config.yaml
num_hidden_layers: 10
hidden_size: 64
num_attention_heads: 2
num_key_value_heads: 2
head_dim: 32
intermediate_size: 256
vocab_size: 2048
hidden_act: "tanh_gelu"
norm: "layernorm"
norm_place: "pre"
norm_eps: 1e-06
positions: "rope"
rope_theta: 4890.0
rope_fraction: 0.5
qk_norm: false
attn_scale: 0.177
bias: "none"
tie_word_embeddings: false
parallel_block: true
init: "trunc"
init_std_qkv: 0.0451
init_std_o: 0.0
init_std_up: 0.0451
init_std_down: 0.0
optimizer: "soap_variant"
learning_rate: 0.00655
lr_mult_o: 0.988
lr_mult_up: 0.663
beta1: 0.95
beta2: 0.98
lr_head: 0.0148
max_grad_norm: 1.0
warmup_steps: 200
schedule: "cos"
final_lr_fraction: 0.1
batch_tokens: [16384, 32768, 65536]
max_seq_len: 1024
doc_mask: true
train_tokens: 158000000
max_steps: 4587
dataset: "wikipedia_en"
Each number is 128 + 24 x the weight over its row's rms, rounded and kept within 0 to 255. Layers, rows and columns count from 0. Numbers have three digits each. The size before them is the row's rms in percent of the matrix's.

# q: layer 5 attention query, 64x64, rms 0.189, rows 0-31, columns 0-63
# k: layer 5 attention key, 64x64, rms 0.204, rows 0-31, columns 0-63
# v: layer 5 attention value, 64x64, rms 0.231, rows 0-14, columns 0-63
# o: layer 5 attention output (transposed), 64x64, rms 0.213, rows 0-13, columns 0-63
q0 081:136110126133136140131157142122090130109149155111110111109141128173120096198116108100132152086124130172126116156077075145112147146110137140136097102141128132146150117147107119168123165145103163
k0 069:102113097123108137132129146135092124135162150090165111125113095147107104188107108097133139123132115152124089155113109148119160104112143148156074179131136094145145119171127102109116156158146125
q1 091:137111122131149079150131155145149129154067128152116116142095156114141126124144097136104125176077112132127162080150160121143134148154139134111114125110145149143087133113181155127139097148090149
k1 080:142115183121147129137141120146160134155107130153108119147133145115157148086158129117096103145127145095146118085162139142152093140145092123115149141157166154149128171102176168142146088130117157
q2 071:117128151105076160092159136136104111111164157158168103164148113125129127183111136103163150116099139139136101147129124118108162116132131162109129120144156091136157117126138099175092130164108110
k2 055:152141098133134153123127117130136114109163161130089100164117124099149131189120132150113138142091145155169118144093086161129169113152117139165118109145131134141094141179152115136154125169156131
q3 084:138119143113161112112147100161114125113080135102126129133111133055111136097121100144121087147060101159132177094146157122116122144126134138084138144125126123130110112108166147147136094120116122
k3 080:120143157117131157121157115135141122161109118122135100101117131092185184074124115113127103142130110142172139084143144142118104145158094113115176135120133165151083134113128149156163106123123125
q4 080:121075133182126126145145168117114120072118110120094158084124103141120147140122154154124121093143111117130101160161130146141159143165159119148113086155146149161130096117100146114130146093122149
k4 068:075079136138143092088108135099133126091135085127076108101132125111122117132120160126110112147129097095128138110114110125172141083142156123137111116103118086135136131110112087132075152112123112
q5 083:095164092146141135102108101108111159165188136146145139096184133113128174153119118128129138073137133128134133127166097152126143106134128108111125153120149073174157128126124113139101129112125130
k5 087:111102116123141132088122097101144076099156147141147149105147097096101112162166149080099108107113146118151144121148122126140176106130158117096134117173134114156099134145107113138100099104108102
q6 093:140097123122104101146116109138086111106093134114148111174131063116113106145126127106107134178115164092107106136142164114168176141085142151137092111136158117113123129144121136110124098096114117
k6 100:126121160113142134141127075171094118152112104151156178129119090116124128150112157113143111119152125137126157125108113105146086193110114157146117165134120122129093155162144137137090093099119151
q7 114:115102149175138147140122167116180133117092108152104175087095148136104138068139127114123149117157092093144119117118115120107104142145105124126161121149110142114083145113131145148112092096147135
k7 095:096130086133126108126136176116121165132125129118139137106119127114151152137142114179089112127138131087078118143148205140155169145100154111093160104136127090109116125115100132134129112115152141
q8 089:154122096123111116116104129167083139096119130100104102122117131131171148107109160129094094128106106092147092095124118112160116098104114115162123096149105143070098115105108156142109119142172131
k8 095:086111113161121127123121149151133126126116105138139174130127089120109112152082109105077147141127105157136092131106087133121158161120162129168109094105113161122115066133140109127147143113115088
q9 116:141116107165119121132122123126112126084154127090139105105187124149113135185124131078112164079167122113130125144130123130127174098117133119116113112140132086154149125129096087136121142142075117
k9 091:100097116129129100156130163134160106098086148138098141105129108121115115111187147120044145123117100150127146121068130137124137155083108154124134130138141110138098142123115110152111106147122130
q10 092:165138144139138142139133166149203107082104130145158134167130149112144134130132126134134103170137149100079176110153131147158143120122143122130115132119126163117093114111156173131127120158142166
k10 090:143111155149161124167070133156099119098166122119163125150170120113118138085135141107171129081161136129171131131137078150154142118135093111143116150119126138105149145118114096120098129096130125
q11 110:110142101121119163110081081107106095141165126102150124144167118158108071150119155124156153118136142169155127143108098153120129114153138126161089149120109131127179133132160099132126152158110130
k11 115:107125123109129136128124125086113117125166142172172083121161142195118129165125143142168149133154176176154099154103119141122107150141140122150092131137145152103148113128154134140146156151112141
q12 100:121142197134143138125156086126168151149085100129141148136086097144140096122111158152127107156148128134122125103117128148160114133120127121154158131137163159156142187133140169130131159159153121
k12 099:163127147160136118124142102120157100091124141143106087134171168145159128109153134109117141161121140125138110105104133172131105081130119119131132126161172192115128143154114128170156117173131145
q13 083:091106141149146124133154118112105151166139137099085119086149168132145142132150107085130144100139119141163119108101132142126156134148102146089125077085123127131117162137116102119102131091069109
k13 133:111140095168109148116087148143131158120196118111119135121176133118167139093121097116102102138113120149140116107111106152158165107154069130160148104115144156120133134141104126106106101098123112
q14 113:106119115143057127145089160107142134122114125110155106119148124149136130162086149107143133118103138154141120164108082129130136107099143118139146128178127137135137091149090074120120137150090086
k14 118:144129120193089141124153126152131143130130144203148138140094112121155119120093130167130156176108120156150148122136115131156119112161149103131145174130165163112122152128125160127133144112095143
q15 113:103144180160075186145133113117105176135148153121101142113149137171124125144145148111175151099167147156113156109111124102140157131130130144146135100151115105156139150130130097164133142153128131
k15 102:117104127150121153146151129128099109166097135092117135119115107143153112095111130110172129132131134076128107072185127128115134084134149152113116120140110161114094150101107149146136119116194146
q16 101:107144102160133108151099127095112174116084111125150105177127120126139099145119118160161118115135182139126136098183110108149161112115127128114123118103103116085116082099135131159116129137107165
k16 100:120150105153114114119141156123152124107108128125162158168132120102181057162144125157139077110152159156116181113125126133153118106125119134149155104126114142117165137080145115142115109103133132
q17 103:143108137132110164135123113118135153134103118126063151142159149140111143145141121161088130076123114154106129150162092145144147123109148102042128145126095113121137135145094098146150116119107135
k17 097:130127122118118155117075126124160099155102115087121164156160122086123140167120124090096139150080134123154161099135116131182157125104131123076120156119115151126140114121098127174136104117126137
q18 099:168125073095134107115150131138107160107138154124141118148108126142160136129134105104126071145104115174107167108132158155135122121117108135099080130151136135108143071097138143123099095150110155
k18 089:094126114110115105093163119119075158133154152107095115175119122113144106136153120151134126083131142182111091148129115125142122148095153089122084120144121105121153116134124144102080114148090122
q19 108:112142108108075147130146088100149156106091110141133123138120154117127139147136107139116111105113112149124147088123164153133117149158072135131153113074185171123105138152128131148136087149147103
k19 108:138169115110062135131156138086129129094145138149137123137093145143107126131155133166111132100121140140096121125155181140163135136109110124113125099101160166136138158151121082159112147183132139
q20 109:111129103136165118167126119177180109169084120157093126110123112102176125164150125116107111138137122112151175133138143169161163094141127141136153158103123157149106133098133150125126126119150119
k20 116:121120144081148134151120091102097136122095096133123157125125149096119118110148106119112155109117129085121139122075113116106107114067124146143100142107085125131147125091084084124140151148081134
q21 122:124130140103132119133137112104157187108128093165112133134148150103097117101127112124084147128152150139163165119114155114086116125084176117098102148114116134159155110146118083133154142117087099
k21 109:149123109158139117172141083144137125155138145094107180127143137092132151120099126139106102120144149117172118154172136131108109164131117097120161115122128159137171135160112093085169104111102135
q22 111:131068101131099074103169127122070150109150132139139109140105116127124111123157126140105143131121131124104116113112121134121129143115091118109110146097105095136111127073086116087158125155099083
k22 106:137135120116117085087136094072102199073111143156135137146156136143117136144141121137100107132116135107126124112154139109084170096133150129129093145113120104127114112115140136092167130141131092
q23 097:124101151169142171116137110107140137142138102162129131108143124115139118143162170122167117123091136138159134117145117135124143109171107115129131066122135158187094154133172133122111179146152151
k23 100:095101125115131116111103125095177141145122059118122091101128110147151102131167158152104128107135131145146124117144107142140132084161122132134081091078139148134103142115109118126104172145164129
q24 122:110147109109130117155127166119133142132121126116125108181102154163155132150173124149069121104109167138126140119098146142171181096155129162127131156143162107129113139154159099106150131153131157
k24 097:171140143142120087156134115139164126080081121137155100146137132108144124146143109141123133109095101110110112158123121104128164078107147153096120127117133127074154133161151121142148106101101181
q25 116:079116127071126095095108085145081156069108136128127110135109143142104109170130121110154141113078103094113122131116107115113133103141153122130100131111116088119141138123130121140104142106101084
k25 106:125137129121180136119130131169133148093108166130120112153122128128131094171155121154187124131101076086120109161179129141112132128166142117135134143105157114112191104132131129148147132116126102
q26 105:084147159129147098079119142124139124164147144095130173146143153125102134157114153150135105140149136177136101098150148145161146165150155135126123157124155135152143109132187114109111132088105103
k26 092:137088137148112100114157142130143122094139123131106153131137209121138143156105087102192122141144119146120094121142166121140110136162144102111105140130155144136092115113099099112116135130079142
q27 130:092083141134117154164115136135171151163121124160111143105128186165120135113137152144165167113176140116170117147136106129104119170132152126158136141148134101152180148137160127125120144126143135
k27 110:116116135092132121172110134141180147176145109154097121118158176129130137122096171160155137132121164100135118113141099121124130128121145152084187119160160144126165128127161145137100108112140132
q28 097:124128149117151142123141126140103142139123136101145118119069135127141150143107089116121081128063136091095119084132144143071139124135130154121165117094109118100105112081153113139168091132130126
k28 088:118101142121112126142083150117118096110151155103153122137133151149166103164124097169119102078095128107155117095094103127124123161103170154141115144082122096096129142123111139141164149142136091
q29 094:113137075114141150099121142170154138177163105111174137160095142124119082149141138114169130098136118128140149108100116112131129137154117096140101162130107123094120119167089124126134168087135121
k29 095:146152102111121158076145167124167161164153131169128148121121157181140127145141130128144131143173132103131120146139096105148112112117143093151153117143111112102144159198144150139131139112143153
q30 121:156141194167135143139126139136140149154129149153144143156152129139140145166113157124117167107164149139171145140133114125145096134125127106191108120102095122151172152181142115137143148142114147
k30 108:151131180112143094134155142183113148147115111146125142165104116114160171148106133105122113136132141042147150153133120132113122148131120121121134116124136168078079120145135122132149130124163139
q31 101:116138144171132136096151161142185112087137131153113093077147126155110121141159135135093140093180131123141085161129124151120151127123145130144134110164141133120102105122131118120176114164169125
k31 092:096144123155117068113129075144136067100160128091131110106114113124093122148126110140118184122119102077153115131142116140149146116107117120129158101132090131133128132073132158121144112105132125
v0 086:095094126113109153131164087093108134111139093143162118113112148141169145134134121113159142082138105174144121180082073117079117137131149122131119127117125136156115127139135141114097135165150111
o0 105:132165125130106127101099171152146136155111170110071134104155103107098110133103132157111122150170150125153114128139137149140083171116136143169118133129109125123173137093155118147144099106103095
v1 075:117114188143113117133118147132075173142150128145120119122103114121098133154106135129157136085096131087125122160104106108105091121131153142148091147116115098109101129095144096147138193137125150
o1 101:102113102095112132133141135130167088089105138135095084114152137107168139091188123139127142145144128136148084102136105078114136135096140085113133137145119133126141105137102113102132124112095077
v2 099:168168117142103113074123157131121088128150150110102124162136143128166132114147120116090109156125150114078107119102153148162136168139126116102097092098111142127151105157152150151138161127129163
o2 116:088086122138136112178116125119122159096111101134098131055105127124126159093111122126120136116103086099141146135175107154124133108134144150144170175147153108151129159115119116109145108116134151
v3 073:125123132104154154120103161137114125166168099155087127136131108089083152109124153164118072118101125159154084109136124135106091153146174104134125162110096139117107110137144143130156114124152113
o3 089:135158123118126126124124150102125114123075129098159137149126116132165105159141116122166126143123182074130177113186133119115126112087093129104152073128130126103114130112116125137109082100132133
v4 084:137135107094165122089153104113142109136159139150165162100129160181127097151122141130155089085142131162146138142134140133100126105110168111120087143121123143122095141126123083108131154145121075
o4 094:129103175173089128139118162158134125137113090129108092110170108117100124123140140102117133143134125128135101146110110123168106120147096120111143057120121111124125112132106173094159102115141179
v5 080:125110105110102166156152136099158123127119133168146102132113148141125141176128120093099118105110133103107128144094102134116111125118156131102133092159113200082127131102109135135137086169100097
o5 097:135096137131152123114133133165135115098128129085120118119136133127102100113164111122136112128170109168142120140166134110153147131157115136173086134130162108183113162126203146142158158114140149
v6 074:160172113118135133100139145144151131158153113123108064131143148094177154147108122136165145136120118111146154085147101146130136113155123134089116149124183100103121105110153128096139109096152101
o6 094:120146102129140112170114122141096093121121117146145167107122127142139117117134115172105116133145133144107135144120177129126144131113119116109147125144132212117142098087144177152127109166169176
v7 074:083085128124089124097125174128100161094176112093138108115114158110145135131121170168108146132123105136125128119118152122143112106102147072147159138130093124132172144158136104107146118140095126
o7 097:122121135113135170135104098090136114157105139165084181131155128121106109083153113117143124151124128117127110125148095078117115143090116173115115085145138099138105162106096106142141143107165117
v8 078:115114192097122115125111131068155113100104114145178100163106105152126152125160136139125126140124143085101109152163159122139155156129139140136101131160132086155156121135159116126109169135145131
o8 102:152109116166117150113122127183112152158144170123091153116158123130158090160105097125146140098122119132166142122097091124127123131101118105161124147125122130092094132148087124151123142094105186
v9 096:111079126127095116152166126134102128099119134153144131126141122123148105137117120158088123063148144160122152147068102133134127152100143105159109117130134091157170113120165109133167123111088119
o9 114:112129127134160170107093155096157131146126148111059111091109178151114146120152110094148117137156103103171106116100115145126131157139112135114134080128121136163117152171126119154106124150134134
v10 088:120125078140130101114124139152124106133196166098112150125121085070119137128119093131105123105125162113089114156098147096165118137115150145111145089160113102133141130150155117122147124116150162
o10 101:115111187122129150153131129101130133113067115149095164125129150149159140149119149122126085158096101133132134119149058140124121180143115117112162171112136159117129104139117154133111136133097121
v11 078:160098092148066117173156149125166089135119154144142116148111158134148085130129130105135136147107122120138088122120139119125111111169137140118164158149144160116130163115162135115131092149177100
o11 098:115168129105216107113162122133112098141144109127135151136164075125124136127137114125139126148123126124118155138173132114149132157156160124151078120093108158131109134143135138163154142097115167
v12 073:133112111121166150129117108159149130176109124128142122115131178120137156115115128105126173159144119070091085141170139129137141156177134140129111115093116139093158103125119131144168096163120148
o12 089:163143127149102114117154099115069158092078107153143116132130105149154119114161176140115112152130133133169151104127168143097144112145114134170142144154160150114101159135165136148117156132136151
v13 076:078157139103108149153137121137130123125120087125108122102127061114132107173121126111133117120137173105170142095148138106141155132156105125116131132131114166126074137146156124199127125114111139
o13 094:172114123111154093098117149160161135101150190128148167150099152106120112106118121131159106169079140135115128152119121149118111128146144129138116130124141138151162135116116163101134130123199159
v14 078:150126098127121141100151147112166128140165130155142106114088135112142108109075142107163104177133081123128112139119120140166128114154085132142119095113099179134080133135122150116165101123152107